{"hidden_size": 896, "qk_norm": true, "init_std_up": 0.0162, "init_std_down": 0.00249, "learning_rate": 0.00173, "max_seq_len": 512, "doc_mask": false, "train_tokens": 759700000, "dataset": "wikipedia_en"}
Each number is 128 + 24 x the weight over its row's rms, rounded and kept within 0 to 255. Layers, rows and columns count from 0. Numbers have three digits each. The size before them is the row's rms in percent of the matrix's.

# layer 5 attention output (transposed), 896x896, rms 0.0314, rows 71-100,199-228,327-356,455-484,582-612,710-740,838-868, columns 56-111
102:124124118130091156146158134144115129101136115109133164170131150090127161139088122122146163122099131124138154096118145123152170126134163120147129109093142134116117116097
105:119132138105130143141167118145138112132196102151132108148133162072094126136116147132136133138080136131197150130145111148103163205137097108075094138118107143146160119107
099:128128097121122149127167154150141121093139169155070140104131132142123150137156122075128137116166106120139121109110152123171140156187139128157127141105133159119126126115
102:130134093122103119103132142179139163172133118170149104130121133117127149116133146149135109121136109102085173160117169126135096085138119096148133113180135128159158124109
103:106139090085112146112126161086115111117090133101112132127141136107146102119148118114099145171133159129093104121113171156141117124120129144084130152127167121165142138164
108:112110100077124116115156096108094106147138112148148099135098121141108133115130151163132133153110123147092121143162115149131142109088150131132087119102093116160122150105
101:136112106146120104099128129146095106113156125128109104125170128139134154122142074110135114117153121129070103112116131143145108122075183098126088111119137106171126126118
106:162157108113120160132144103105163119106159143100155154138103074138130107109127094124138132093133128151099122124194097131149150171150131162107101149132094082114151141120
105:156122124077091116142115132161124132160113126117091159115134119128102165117074114067178142134154139127083131086100129149135097120150146115111154157085145118094116110152
101:132100136148116128139150146137179131136135112140163150103123106122147149150090121109124170141132130156152095107148156119143107133080150140123138077131132152141154127125
102:104161123123135097076111120099132132150123112151146126159100105096136110117114110095169147107134122115136138101142153132109114136149124098138138169123105116067128104130
104:135125138140123146147139098112139090139171089113116114124134110155149118151144137130120145125141152137153106148137150112114139102120129142131156141138101151096110128127
104:146122111106156141139117143131147122155153107183096144107118144118132124126156088162167111091156131108101184089161176143140132107136131127164115123122121075068126167092
101:072140129122145135129131096117123150101166132097123178117117108112113085110083111115149133116119136135168120146150115145137134110120118085103125112065095157169128111193
104:107151124140104123163129153118137143130113121127104151117054186097123168141121165125107107130121143130112155103134103132108128140097152114120140144100167149183082143140
106:126124085118139134113120145143148186112133112122154138102093154118127115173144148098095152113143128140134117115132126119139147158073102089108107096117137076111170160060
109:109119145102114124138160095136137147148124138158113097165119121154099143120115138142142103122124144106085135106123078133146127125143136072157081124129161135138157127121
101:115132166144095122123110167116141126095170123153135138089122119101118148142094126088172103127099117125172119132100095120120106132146114162136162146177110133143138135117
101:135169111111126114151146152157158093146124126131138143113141147138138114122156147157116174159124131128081123126101097143126136117134124112146115161068144159150176136130
096:134117129157129105128143157159095107110128139121149115158133097160138096114114096074153104152142110139117135174130139110144077127105117121107096089160157114170112183108
106:167175112131096141123108141094097148204135128121124180147102108155125090111121152104125122130128159146129132115103128145117126146084095173129108111115129118087163126119
100:166110144124146181135072132179140123153103173097152122151119098108144146145143121136102126189142154080094096110107174148125137147148162141077112128157159150118138134128
107:083152140106134111125171093094139096143132146115131110140160101133141154105145108083166148139143098154138105125144139134085117142129118126132121134121136135116160152103
103:096153148120129146143105111143107155141149136159136176152168124137156136076134150101117124128110115114118110109119148110093114122108099129116130164121120113130103143131
095:141136133126139137144131113148081122134142124140151124134134133139139099081123146159119144150120116132125116139115093183144152120130089146102111112154161155136145125115
100:118163128101130134123093141145167151103166123138107125125127114145136121149121113124118092142121167122106129163173145100137164148171163147139141103139173150121105143109
105:117147163133150092134096093105145111090149118088173129158113131135110099114108144163155143132149107095105115102163111156135150113111108145120122134113152127140121113146
100:136099123128142134083109142116142113149130167107133132134152150112145153129183116098096147120121124150108105141139077141129133173112118168112166104124146103144160156101
106:089140116151126160132130169120071084121112114119146104107162130157120156082135132105161142135144093124127166125165146132095173137151102110095123152155121131146099083096
103:122152151189132115141105140113129187155137124135103103128135108089149129106118106116143147119139109114069101107133071137115138124143152107123174143127138126142097110139
084:146121135191129132132149103154109097167124156115163146123132124146136123149129078123128134171111115159132112131109115105159090128071118137077101151092148101152128152074
091:162142132116169103155140172142171118136089095172117113131138110147094062137106168105124120132149165126069095130123109121094087157136135151119111117107178117150133096122
094:133099138105144083136150090137123096094100112109130103118124124121128131134112114100125138101127123127136131172129171202114141135107117137129091104087136189153111114109
084:168126138117110124152118132109154133148111103146119168131140110146155152152125093139121143105157152141126102114072128191151149133056137119167139138129119111151118122132
085:113102105149169136119125118097178112105165157112152119131140128144131146141131165153100143114135127121142130141128118180134126130172148093159113136101163159129086141105
086:118124126142114116138136180099140097152175152105122135101175146158140106106128133104129113153121120137151116131129093132153096157125103131100125144117155112111139125110
088:130133159155141109079116147110098133169069132103120135150116189105126138151110160138125171132136136141114130110131181139119087123134109124139138105124147153085152104179
088:181121132122101079122136139144122133146079163112135152174090141156112120132095163089146068129138099123108156103138110092104114140144089101106120125129119143120114126144
088:145097153165192114118150140114146106132160143133161070106127170144135141117083175145147137122152104097163127113086130125156105125123164127112094106132145142146133141143
087:159082122108146119142128111163115104071118112142149124092116111096097081152094114153120123142119137151136129137144156185135150155124138143134151183132128120113124117104
086:139080137107109153128114130125168125090113130109109131107163164149115133120111151111084164096159157137114114063171107119088135114157093116150135171120141135171125104132
089:126163123109130136113141113149126182138152136108149137088097143116131089102130140182099125142128114118112141157127079172088128133140122138089128117143142121125156136134
090:159115103144144159125097160122154142138147136149142097171107115151122153153122096118121159129125130087073096161098117090123111118113123109112147165158107088157158105170
086:126141072123160137126159152141135095166156130114135123132135149099134165197143107133130151162095113121114091097106156085148086155123089125104165130104100110134100118058
091:118120161142205143125154123116090142139166131100122162129081128127117137143149141122158133167193118128144111152073117188166128156127101105113112134103148087149114081129
092:090163157141112110146115130183094099122125104128153085114166092157102134139096164104128138117091090136114157136121145149133179112136087143111130096125136180140110124168
088:134142140132124134093098125113148174106141120121142148144134113134166117107079118114086103109108117107085131144091150158138100096152164154118147100131160120091129134118
088:079132118117116167137121115176124120159146115125115124119139119109132114088137105158163138120149159159114168173148143106097148152144161160108129128129152109134116128154
092:125117145174159116153124146099112104121117095124138143116091134114108147145135125138172100110141130133099133108127145147123122130116114112139130131108169081117136094113
091:150121120145183150148128137149124137135135090125145138181125169099160103125068137151089130104140079114120106158119163101093147139129145132141133097081087152115160126119
091:160124180140136104110092122078101138137141169164112093109132114111130110152118119151139125149141170154114119134124106157101133181133129166127071191133123136115126114154
087:098123110137127118115147116104143143148093096140142154127116166114151134147145150119129169092119096127150129178120134118089110147140098094128111118097118131086129164109
091:112145148134161163096109167111098145109128090122124104129088151160082140128109139157092113130139160137165110138145131154171101123172136090134110127148134180112096125152
085:102126128135148151114084139113141105157105116132128165090163162142150160102131142100136129137112138140147120129134152120121133171125124200116086116142118154140127110087
090:091153122104103159140123121148164119102121119108139117102123142116124144114129121131102154103103149155144133099135093156116117116077141110104082174150135112115109100110
090:139123157107090126138124136109110131079140140138128148089121148134132176108127146135124135144101147125153138076131146149149137114103128161148115113111109116138141170124
090:107166178156090152120077088117121147143140127139114130097097066142107097112128139126099153119139088145127147129139155127162132146161116154097145155173089154125127117103
092:151119104085103145123124116080077121124124109115148114148150149138137107148138123162141166136110157174124132146133123112137081135130087105115150150135154136173153183137
087:128130089121132099133098116109115131102154088129120111123100103148133157102100090156115152067131141085141105091120136132140124109105103143125091130099118127116148146096
093:134153129087138138111128142152121108086154109118127113166106140099071140127115152165129138147133131139114100140118161159127145066116120157110131087135115131077145170105
097:150070082141104111115138146092094134119115134200144112113153121101103111160115128128141133149095109120119112085152123131113116144152156149126130086149176180096139148170
094:149135119143143174104154152154139155124100152114110125112142122097130101140165089128125114089160119111074120115134121150134126113131197150153125085132086079084161167130
095:092128086167100126120126120101148140154109118090143127126122133108140074146105134101162114123098116194157152152142138092150130122140151101145167114120165084105084160147
094:138109119115123159110128077132112134151110101115146123106107140145074130110159127115099093138116133139171119119143143129144139092155141117149136173104122124118159180122
098:117173137128127142141143149129084135114143113107120135139137144123077100081159141106135153106145135166098138121114076093098143099125133109135148139142124135101180093155
098:138199111120120109125180112089109128142127127115140145146151123139129106117134156118120084105152121131117168134147117154151120145097126146121120078146119115143150155165
090:101173094127127139151128088185174111150129141157145141118095115165115144114115153169102091148133110127118136172125172135091098111130122156118183129131118128147184107124
093:132155125141114135133154131129136111124162131138110096114185116117128143106106096080129142152121126133101156100108148122154145109122142127156160071155127126126120110133
097:164131124110160144130184073103110139133144128133118165139121134122153120131164108190156147121127166123104147136160119161129162092138101108127137145114104170105103136129
096:113131161096138093127088091123092155114108140117111131156127120138118121160121149131096121109143068153135091083148112137126130128097100129130125099092100109085162135152
097:129128154093139171150110133098169104149095126133153106120089160118125130167153077178105118158126120105181139095122137115120162117142114121137145169136148094079145133148
090:126154125086117122181123160163120113135142118111097159161110105132109113124122113116180107143099115166107117102132102135127119124142159125114153182148129122117117113128
095:102122134134103134127153117149138102136143134125127096087129123157109101161121123117148114190089128132115111140099141158148170135154122124116137133117158123127140131084
092:129124162139124112150126121125134137135121147158145134121142136149138163083166121103127165112135152196129119156131128114138140110071124125134127138163130132135128155157
092:148097083154120098133138140097122087055103093114137129126125141114103080147130149115148086124161136095133157123091167206151117156121155140139158106113131112139111146095
091:127131137124142154162153107165137153105139127170147144116083082105154115123114112143120084080126135121132189135088166162137127099139136158121107122174133150142130161157
089:150175096151131156155152095107156150160145121101167111146136093144085156187165151188099111122115138127125085130134124114133152134143108149110166145157111117097101141187
092:127116120126120159112146115139111132147102159146114140138108143130120112139174128120164131165147123138101132140147165153119091149112122105083090102094119115165108163126
094:149113144177152153127127111120145126171103131126132192185143135124139141113131144136061129127151103128117184118172122120141104112178159127104121104120103140098140130139
092:124163111152112132116154161144148168102093113092144098170127125115117157097163143111069183141101151142124108084135160108115131146105156125136130115156154158069163152106
096:130127129130121129166166131105116103151141113094151112136135155124109134153104139140185141146110126159170090125171154103132140082163158159156172105163118091118147151143
095:130167110091109069122096147085154140158135124150151116121158134112139112138146122157133113122123118162127189131113129112094160119112112166158190109149138158111145136140
096:141144139137118133139123138139166144131127160155133105134088115165147123127140122119155134125172184153107144108167113103117163106124157120165116105178106084117110133115
100:117126110187123080149107098097148125157171120126117113111181108115132136151113126165133126121137117146152095090124115145105149147085131154146161139132176087109137120086
098:128175122113055094083146140086120135110143122135175101150111097126092108180145157113159117143106106145106143107146126133070130105144169148146137151144181114121099145122
095:186127133136134133097120136138089144177112089146129141139128136110130105172149128093168120112176096133109115163119161134106139127098156128128157133122130140090157189106
097:131107150139148125114128158117147137074115140177164101121160161131106101151136132137144057149123109151135180149111148098131146150129156158171137082067154100108170142131
104:105093116155119130126138121123175120141202122130141145096149131083144102165156146126111132155166132102096127115125121106125153138146091111080136164116131127086132094117
096:129135128142118121097080109086112128158143139163120145100088179113163101139136156135122123148114152085125205153098130147126110128122170093159119097087114133159138108131
092:116111146149130089124124118116153128135111140157146153096138174120132115163165145155091116084129151077133129136160134103120170170138127111160076145108078122109129115130
096:096133132148131128081130109111104151125144151127136136116113139064137162110140130173117092121131133127146126082130159137124123130147158146112127145142108128132098106116
098:109112130121174103128111132116138148113136086097146153129130098159145159124097096137133118102108140182105128105084145139117127141106118074146163138115150098144121127134
096:113079143127094142116110153152121100120150135135100063104134134178150133165183124139161135096136136097123119112169077083155120141115132124099076159064145127136116137130
098:097193098135118090162127123120139150132107165104145084124113120194102155149122146121087130131157115093172122149134139110110074160126132121108109103105142111107136095154
095:139108112170136124125131188160153171100112118147139124131133127131114087142144118145134135080106078110147143107108091145113123106128086104127113153127118086095096142104
092:132112110180150114143112166144137161127117124137161137134146126128110118108140115125109084157102146109165116142142073104114155123132140133127111130113135062120112087129
099:118144102131159130155133164096062088098133121092121166103148093134131136168119109125107112100124135150149149160158109105172090136127111124093143153121149135086129138136
098:145129188135113127119083139149144170083117081157115130135093141137152125105099126135143176148158178079102129132075094134128132111143131156183091160127148131136150096151
101:169158120100144111122145132140172134125134093128136116153069126100153145111093141130096143174129159136123137111134127137156098126145119155149114084108140169158120093115
098:133148125096121156097149150126114124108084128143171152126130122115129144118073162149161128148169132137084121127093129092142121131169137120161111101115145152111145130142
097:133135148112126168119126127145130120108128076115128131102125144168083095126155158131123176133124120124119151197124146128115146138088129111114107129106122122114094107124
100:148140106188143130102085161099101111115161096141124094124118156111132129166100139109130134122152111146170149113119070109158151141117126134160140118176154110144099162122
098:122134168147124124093126115096138132088117111140122140092099165122136106140157131080142093134127115143159102135140128120153106113133134152090116144143089151089109124098
096:117136095141160107112142127102157122132118165085124116121073114123139139162167142117135116127101103119123076129132128159120128128119123169166125099107129097116129126129
098:095136153152072107154168100141094120125146126126115179147130105144162122121142134205157114110130135099152076099076142109163128150142121147135143140152136154100137130094
101:136100086106144135148141141115103058129114149151100149131096113111105128139110159135089107125140148145144093118113092101135080160147082102098142177095096139134078129109
099:165106176098137158072138100164115088095092092086148124131130150151088123115146096109126092152149110171168145133131110125124122135124132122187150113104159131141120132149
096:146107071108139164139165123139078126137100153120143150115159078163141088114110139120113113145162085133126123148125159110156090100108146145113119118125131120143093128126
101:098068128112101147110138120150153135105128116098140118134126088147110125116174093132122110095139138138164139133111086135123162104118091146099144189136150097133118116163
100:142150122127121103124176097147115152127114131143108153132108156158168134121131085140161063113128144097116111150136083140125119136139140140139137121150137139120127106094
102:143143152141120124153128155162137104085117120107132134101146157105124114131128098130079095069151115190164190157134115148164131064108131106095156125106101110107072097137
105:106093118098167128140126180131098127161123172145129127107136148154110105139083143126148118115118160151109124151175124165115156099138128133120132138123100106161139157079
099:103101107102131132134131173141142149095113125157134113103142113135172125151134127123138162139125165182116140135090126086120096135113122158142117148151140080137138110126
106:154080128132105116088123172145148143098126121166151099143090138134110114123087104157135122119096122131125124132109109122136114112125149095143140149101071160122128133138
095:145130093124121096104132159120122129122125131090130101122079116131115154124128103132126118147151128108158126166119110155120180124164153142125159132100123129127153169154
094:114106140109106108130177131137163109147126148094159174127148113124108117154127122133130116155108139156153133130136148146157108130117096129116123140129113131155108108134
100:121126128126128125123124165109191115135139117126119119152155137116132157136095102121108148142141122110165140111090134126093114129109120107134084137156149134154094144101
101:114185106161157103161128124146087077150094120122105122145152111099126106164120123105110119146080165033116117141102128113108098135126171089156108105142116198149137158142
108:139101136115103133099139120185132133151066118101159130120138141102134115152143117147146138104139117192158149165150100145167164126107087086134121118115127179153082157191
097:131097142105142145134098133118117119106100154076132096104133142162156133131129163134128116080140074135143132121093087119102095115073084160103102102097186110155132187124
090:173109071148124140125153093158125075155133103135092148116140099105132133147154102108117123123137154127138131113131093156097102146148139128133136117104143126105097144169
093:188200142122125124148112115125178127129156117091123073114107127129148127123106147127122115113139145113171097168066114151140150126131091124108130112136098135132107148181
094:160100148140137118093107111114135142169119108174122141137158121152149119140098108157118112129150122110116115161142152138106116109105094160106127130144142110144119137140
089:176089131142187129129143133114168115169109148136116120117105075148119179120116173135106133139079140131124125093112125118089116151100101176098147088138135164123096140169
092:141146133120136139136155088135135108134108136152129123094139145119142110107142136106168093148092167144138139133111115176153155115142124115160120108130168152146117158137
092:113123165122066135107104134074085085112126115097130153134138131127120133152094135088125121103090143127066125177106176092086114147147075130136145109103095132128107132062
085:156164137129093135132110092114158133125105141118122167147074113139124140176102104127121184164153101129113122119129150107102095131116142124141124133160074056082128123153
094:126148117115108123108122132124148192106156167100142148105103120114108136131168151105091200117114135121125106123098126150059137107160102132134146140093129198147107127120
090:093131157123191141110095124172175156187128173146150140121157149109118160118118138110108121092069118146120131154136148135142097150154112130082149105133120102116085087095
096:102103129073098120158151129146120154116112128131125163147168120145144119133071129123148133127133110108128130157163128106192115107135154174137144154094159120154158123124
090:143084157119113155126144106089180137122147147107100156125101173145129109114146102105156103162133128162157141163156156112164124092152147133130120163117098106099121112104
094:126102160114084115134128188124123141096139152114153105147125154115132132105181103100163145107156113192138146127157141090116141154119141145117116086132150148149139148121
092:133153151095125093143144111095116085123129119148101145088122125060092127135171142157110119151095115105153115131134141105112113107148141131128137139124157130090149159127
090:113143139164127137134167108127153136123104149150101100146102111162129157155071123129148092131119130126125121084114129169137184148098113116148156162156140088094118174128
089:115123121109074101135084159102101168104079101137167132140134110137109054060111128149116072089163112107104160099114121126112165135144112131188104097103126149160125138109
093:135078113155126151149160108126131128147175098112105172139124099139153137108103095103131143096126126111097126151180112126114156142153132141115124098151171147160100129103
091:123127143075119124139103141104153143115107167178147140144112117149101136088110131146124148145132150120109133092159095104084074167097141106101136106176142150169091164137
092:136152116097123129149119141148118090180154159137108134129122134121125122150112126099133137118121106110066167107105125135084113146118127129104112124156107169188132120138
090:152064159156125114110087122072140128167107093104107097138114166136166112125135143095109091135113162127149143133161134133154154137108131147146115132129123098129162123092
096:103125111185155106139120137126131161107118133096092140139119132142143117136125120107153139095120108153078119120090104108099114140133138112128148080132106174147141139114
087:129141130141098142132092112119178125147176123072082134116112119170150122130111136097081167135098121136113139065136138174155135138126108114146147103120137182081139099121
093:074144097116123118156085110120158098123131159125118110121125117151109052130127151137111125166146103089087172141109142109133085177125147104165145126093134145174130127185
092:132139148109139131104153093124115111087119155090122144141142131141137207100126150146089124141100125191084114124115152172149122148124207060150147121127157163142170136133
088:127098148133145119131121122111135087151153135106142145162139149115089149085144122115174129098173135164132132080140103109103162131142132116189128124100120129090133143121
093:119156102110093144134152136128089122167129101159073123135149107132138134141155114125175132172136089110148136124097136105135144146116095109088104102136109115147194111128
090:126080165142103145166146125150143142126095115128153143175109113156124096075104155106108122117104100148125138102101117087114150127144120132128163201098075132084123146132
089:087121134124148133107094101140115135141106133113153159139136110129126100127125148135143105136123114162098121142132142115109134114159100096128125149193112162120107119130
088:131111122151113104145155117100120192156125175143118138143075106086132114105167148123147123126160151179094119084120130142139165139154136095139128135110106081128101102132
094:127123136102112137105130073151111152136170136147096080102108113151124152138120130138151109109140104152155120155129132147162123138129116139128102105105126125138126089119
093:128134107103128164141114128127156122103105113135096155152145147118133100118130174161092149200172122098113128147145172158142119140157139094116070099152125139162174097127
093:132128147098100169129126135132121123130123141096164105127137108116112114122147107138126129147106146112130126130135113117177132124152088083156150161104132123088105130127
091:137118124097124153113137101141101163107142166167127119129143122174145125087118141176091102199148095150129142113107151119127164092114145122133179129144137139146139158094
095:083125149155138137120127078112115123112134090131127128139131084144096103128154120117169133104156148154120105112154150118116122075079140077141134141123132129099120109157
087:087129086176076166145119093145098163131127138103119119134107140140150136128082120126165139170138158123134096120120106088110155097103134112078110134126121135109084129148
094:102159109118138181111136131100135098134113051148153160161109117133135119121148131143135108138138098079087154109132118133110071103107150158141118126137120110103184117114
095:115100144116134129109152174128113135106166151115141149123117141108111091103160122066162107136122097074133114147132164063076148136092131116107117127137123150080114118108
096:163102120094178088136144123150105131116139143083161124131136101136129134101152140091102107137155141155176136159153121165152135160147130093129168128121106109121138143123
096:126153121151163130119104104113130140142129124094165129137117146114135115161115115138151142118115118088161199137101145110133106105141105122131166144130131168146181160111
091:135146128128119113128115112124145155141121129126164129130152095127128150109147108142113082112109119115149133154114135129158121081141106106093114137157145088110127144168
096:114139103122156114164108099079122131129140151152143161166112068146120088115170158144141149148142128086110138142113141140145103108131138107123127138127118147101142153147
088:110109123145129139135096111136073084104147103159152142123145150144128096135159112135147137139147108182104146156154155130157160156117097144139114103131132112113057129158
092:132131177119139121120143163171145156145144177129136116118138116181124128128116125056144160089115182133099078159108128172087161125134093102102139139128150122162128120064
089:126115165146114118147147161106125146127119131182105088114120112150108175127111129132148090137121119120144100153157130134142109131150131099108110137145124188122094111159
094:142088126139065121146124154150092128148096168138144142102112124164178176115124113137165140103146114156118149093143116138138134117134148118186168142135075142133126113155
099:124133102118126135121081104137122116098169137133161078111131132105097213114114131173097157105146115126156149115092114107120151125127141114145191119125125168153134178139
089:123142091177110167147153133110119178127126090117139094103141140119145151100095139177133188127117132106133147138131110119082134126137145111091130159113161146096132148140
097:131143139130121095106128136108136123151134123125170131123173156118193138155106148119120118159115155148159147154107125105146117155100081125135137133109091114136167111138
092:143150128153153111094100090144111171182113137106113155156113105104132150114158124140124092147137127120121142133136142137135123126152139142113126131138117136129131105140
096:068107126125097139120095134136100144151155145128117126103110143118144135085114118105122117144126142077148114127142168093094139157089146168094127076147136140084135128133
089:115127106139122104122139070147179132121133108105138123135116132143118123128147105096067093101121107103101126181158126126168119118117134106114180138134100100114144089182
093:156133114086111181127116119144138169111104161146105124120140114117158159131118104107107136109158122120146149125161128112118148183186100101111142133095103112168113163099
094:112154118120074127130100093135132142126101119197123111124109133102079151093141139145124125120097140132172103139110145092146156116153142139125132137139141105118125168082
090:094160116125104140141133099169116125085142120154142113104133155136153141148176156101182185098137093124130119101171127136112154064096123134132139088152133120094147185082
092:155127155143117120111126171162121121113175132130091140116111120128112122116125116129131135110147097122089110082132165095176099145086103162111109150119105165143111080112
090:156172134107130124115111114135105123134140119119119135165110167110142113111173128097155118097098087114124093110145190147101167151133139124086133103130131130146122084146
091:151147096122110138117133139144128159150118098051149122111127105081138133112130108136136115123168136114069119163191154109113143085117137168117123109141134158117145120115
098:160117128134169116106113159085166119102110150119123147099138183076119127176104124150190142131143143150106104150164139094163073145089146114162088129170129125088167147098
083:163152082120162106153117122155109179156138136135130153137120103117122094139094093123169155113091098146103170125156122135133189112106147116160129185126132201137115137112
088:147115102103103111127129171106103115109104124182106159163153147146146132116113116147108123138153140102107115124139130120072147109129131132142146127128122115116122137105
096:183117120150169079096118166142152069121155128155122151127160141144128177142123146102146136079164062154148120096141142118120132121135114115140114108126122124171082118126
087:164125146142100118117122122110171156131164149096097115123152097135127124141095152114163109169099109136158111121101141168138067176109128114137095112141144142119132107140
089:132089153102148150135155110187057141117098124138109157148162148129123115159146102121154097115130153152145089129122106124093148134136161118110089059141134129100153146117
128:135150125182128138140111091124161144104146113135087108167092144102128092103102127128120132120116119141113154105109147140113140141102124155172097141131127085129142124112
123:142141129123115141143106119141116114148090138128135133126116115126119139129107115121112067129092086121109145173144101129124109145124089153116062175134123108116107147138
130:133102153112145136094120134101081113151109127106142143099146148116131129149180127111109164127170120113068121098081118132150084078113164099100126111130123155117148128148
122:141132112160086128098133125119094139139185152106112143146186157108140122126121104110120100116111102148174169106130153149107105099095133139132118136141164082149116161095
126:115159107169122137070115132133084119134065128117104162116151090189127130158119072157134139140138161186119136099126089127149157147107138112149069165105098081165082119125
119:109140129159121137087121125126129134126140169139103106108159112152143150171128154158146135124164139113169147107111126084130148114099143092135167139168107121176134059151
125:141141147168111190119133147132137126121087148126123166148100108143148145069139092136141114114108087161155113113146151098124115140150135137122088112113165088111097151111
129:128113092129163121113070148132088139120118139133091112133063110107138127132122153093112117140129115139133123130130133162092186136125133130139164121115115183124143136105
122:158134134109106127087122151137111132143142097100149136106129156112145143168113164118101132115074159151156101141068129124129112114116164156128165071123133131167094095117
129:079172122116147123126143156149107150108113109113104087135146096141146121121115179146122132174118136108110104153169143133142131127112108106143131156171107139137177141115
129:139130123114163102167135095111092121132111144102125114173130136108112096159148125124128142184158157140109153141125112104121113134161124151120150104153123143116091155140
131:114131140105144139167143132097114106125141153182085136142151151147163136094125139119093126079132113138137140146180086131130120107168116140115135132113176144129143154124
122:102114139152160110124148169129111166126127127092126167139112174141150086110119128134148085159122086092125144107114138175163119125157108157117141124121135162151105120123
126:065117164155119130144129107134094112135122114129122119161133167117109146184115147110081143128138128150145093149123147154154136099120137112118123124138121132141165089146
133:116157116126120129125075136132100104108094126127104135120123113161138152121146132132149137086126111110110155083123168109119124112104110137152172140164148098104113070093
122:131099159144136064146105110124121148126126112113133123128159100161078100085102099115161135103157141134121131130137117141165124119149108148151131108156142151096140157128
125:118118126141111092154140113155155098122116123099164146147132131121151124071104148110119126110102096137155143114086153117144141149116119153158139154126178129104094103126
128:152104109071162120114144141087082157129130113123149157161113142104153111113139109115093140156053118136147135145137158122154142151108122127121163126098121129128106103138
129:103121129134130105129134141121070141148142144116105133138086136178115086112141142116118160136138143129124137137169167103141129124121128154115124166117131117137120117123
121:145115130154171069125136161111082159159137124115145095154107105105120103177143143179143097187135131116182153127125141079137140123087126134158108143141135141119123128114
127:128098135106143107179120122095112158156140132131139110095124148142142153168103133159143096151133130143066111126129110124122103161127113124157119113141122153126149107124
127:107081111161120104141127135108121142134110175084085084131127131114160150125131087132111109122110161111132096147078130161126091164161110121124056155121149135143149095127
119:139102111150156126126115117125115125115125078152118108126176165101119108102114105125176161072168150118126176139170106142122164104108157106124116159093090122131132119137
117:118132132093122123128133135172129132150102081112136129102112107131119093099066113160107134161118103095087143137130159111157097137120134109110102146157125177154179119134
121:147138122152096117121153120131119124132131131163148144120121192146123108150087147163131139115103113103144129151135113177134124136137122157119141129153151144137122127151
122:120136091122100134102111117130154132139146127140122129136081158151147120113129111144150129133162123117120112109154145145163152141141131110127102126125153124159108153153
127:153090100162134134110164184149073163131111116128155140123177084143151110112097144147159145102147124119108138054171137141106100100099144115105074103147139131145125142148
132:116144120110116140151155120126130196146122150109143093078116148115130154150164145095142122086125144102155098138085114133160101125141129118118123118130117165133156153148
117:146188152129103098121121151128092135144141116138132096105122126120111080128119128132141114127130125116140100135120151101139112126129119128140110177088126154143130178144
121:153117083146086101093111113122133116142103080132135095144096136144117115106092115088086151117110130128135100094111134123114117101144163113099095158117128133116104143106
128:150110105116081120121155110120133101097117165090107131172117150146120148176120121135123085181161142092143128119136137120112147145158143172122134117164129136155148139130
# layer 5 attention value, 128x896, rms 0.0302, rows 71-101, columns 56-111
101:162130125145146138117125141127117129146125122128139113111149151145082105157141147109100124135139091139156101182123070156122159106140119108073123125144149114126132092114
100:145107125127140126122144162137166117113136111153113106137112146113127143204098121145124117118137140153102115145187140151146137166156102149144115139109120112099104174122
098:161134124132100089120122106121157159144111132128128161145104081147143175134091187148121117096117170157137107112116154130059117093068139112126125139111103107094139132155
097:115118122089135144113131150131064135130164114126121136125158139148153115132173134151135118165094155117135108149126088138094153116142129124192160151124142128118109131070
099:143131138087078162164121132154109127131135134107154138164087129111121127109131159173140122138163130159082088114089091138151131134174110129189149090133157108123129142160
100:113158153153126115124129108140164116162124111104127148133122167131144124148152129105138147100142077115118150162092111144135142134139105158127118143160113162117110134150
100:157149160129118145127148104140151100089113085165160150150131154140118152150162145152120119150154133120100141124143125108102138081119095129128125145142103112091147119117
099:118166144105132134118141165096133123102096133134120111144098116105129117110131119120111143104109082126162083105138127104165148099111147096117119111135105122121120126153
100:156086115138133176144141112133152130104141096128180141140121134134120104122130137140109137112095095168207121151135125118121120131113137140121107092144115143171131152113
101:109107112122144171188140145079108168107112151113128119097150116167119164103164137149140117080137124082156147176145135135098138163106111151109138150136137122141131106103
099:153095112104135091143152156138130134110113142121164137098157134101156189199090109129100148141090158139081106101161110117136149141120142113129142117105101100178147124118
099:095092107139129169131110120122121119136113132112127141107182141102106115131144159130146099132167098130123141107131081157124067130098200152123084148101091122124126098121
103:132136098135092122155140106148112135112124135101126107147152101163129142133142175122115162139149115118127131095089149137115100106104155160116097119140138137110132117106
099:080126118180140118126134124114141118129110169133163155090106177139085130115164118102087153166157158127113136142119112147058136112165129133111118156160111152149102141080
102:176125098099077146125155103083110108151124102158116149124131171105143128093122087123155118173129119140139131125141105145116115161142107129125124139144123081122105125132
101:155148101115092158106111119119101143118134213126160127159102127124118145111142127113152119113144143099127114103146139168136147110143124135196134068131098124113121124164
099:097166107138075117133090164152117114096116139163134120089166115115131131115131149113115134124107147131148100162100104148112189145085147156093124135158125113108098129125
097:132148147163136142126127104164156138071105103095122128120105139108174172108137146158128136187093152090119122117137119162094146157128109097154162127176121128092154137121
103:084104122141134168158121104109094125115123162149150134100117104201145098197148135104127126091151106122079161117075144159140093138129150119127131085131072168099142157093
102:133117097128140130144117091137143118140167109140113136124119120092140112138149130132136159151080151118114143135083123126113123119135166103104149151100158144165118103105
102:148090133135131089130072120132143125143134161142090117108122146143123107144115157121102099134143085121116154112138160136093115150128128108147137192141164154109146131144
101:137136105073117085106150107094127145091091130124126163116117159146162156121157133132078121119133101127144109135139083124117112123105141163131100148152153115147124118130
099:149087124111164124172155130107169172150111143101093132088126138154076111129184121119118133112151129145164127125110146151117163117109136092105137107126093139099134114131
097:139129132156124157107122146151119140119117133131146134108174124146110137125138136116080112139109133145148106120134094164103138161155108111130113112139098096124111138130
100:125127132128102134087145119114098168119109127122131161126105080133124144111148139082144132101158158160098128111097137114131121100082096116113132124101160144140098123114
096:100117151154151177112105055130135152150146116145165104091132115120160121128142142141121114105117125146106132149132095163073127136114159139148106134084127122156129136149
099:164127125112115138137100137120113148118147099141115127158150096127109157160125111104094104101108111172101128137150148131136164181133197131154148151135113135151141145169
100:136126156070101146109147121132116131163124127109128149092112152124156133119116110140149111088129123157120123164103166131137171118138131103117141146143104105134133133132
098:111104104113112095146122094109180142119145114134128131119103137131155112122113131104099143102105143079085110124151163106142141138107095154122119153117127160099135091117
101:123130104135142129144136103152105103125131122131117110122103157148141133106149140130158127135117155158137120074091119114146154176147178125140144101103081152151109163082
100:158064173157144159160170116146167128107124138118164073130127145126138126084182142140143146089074121166123088092126163063132163143112166144128105129159149106126139153134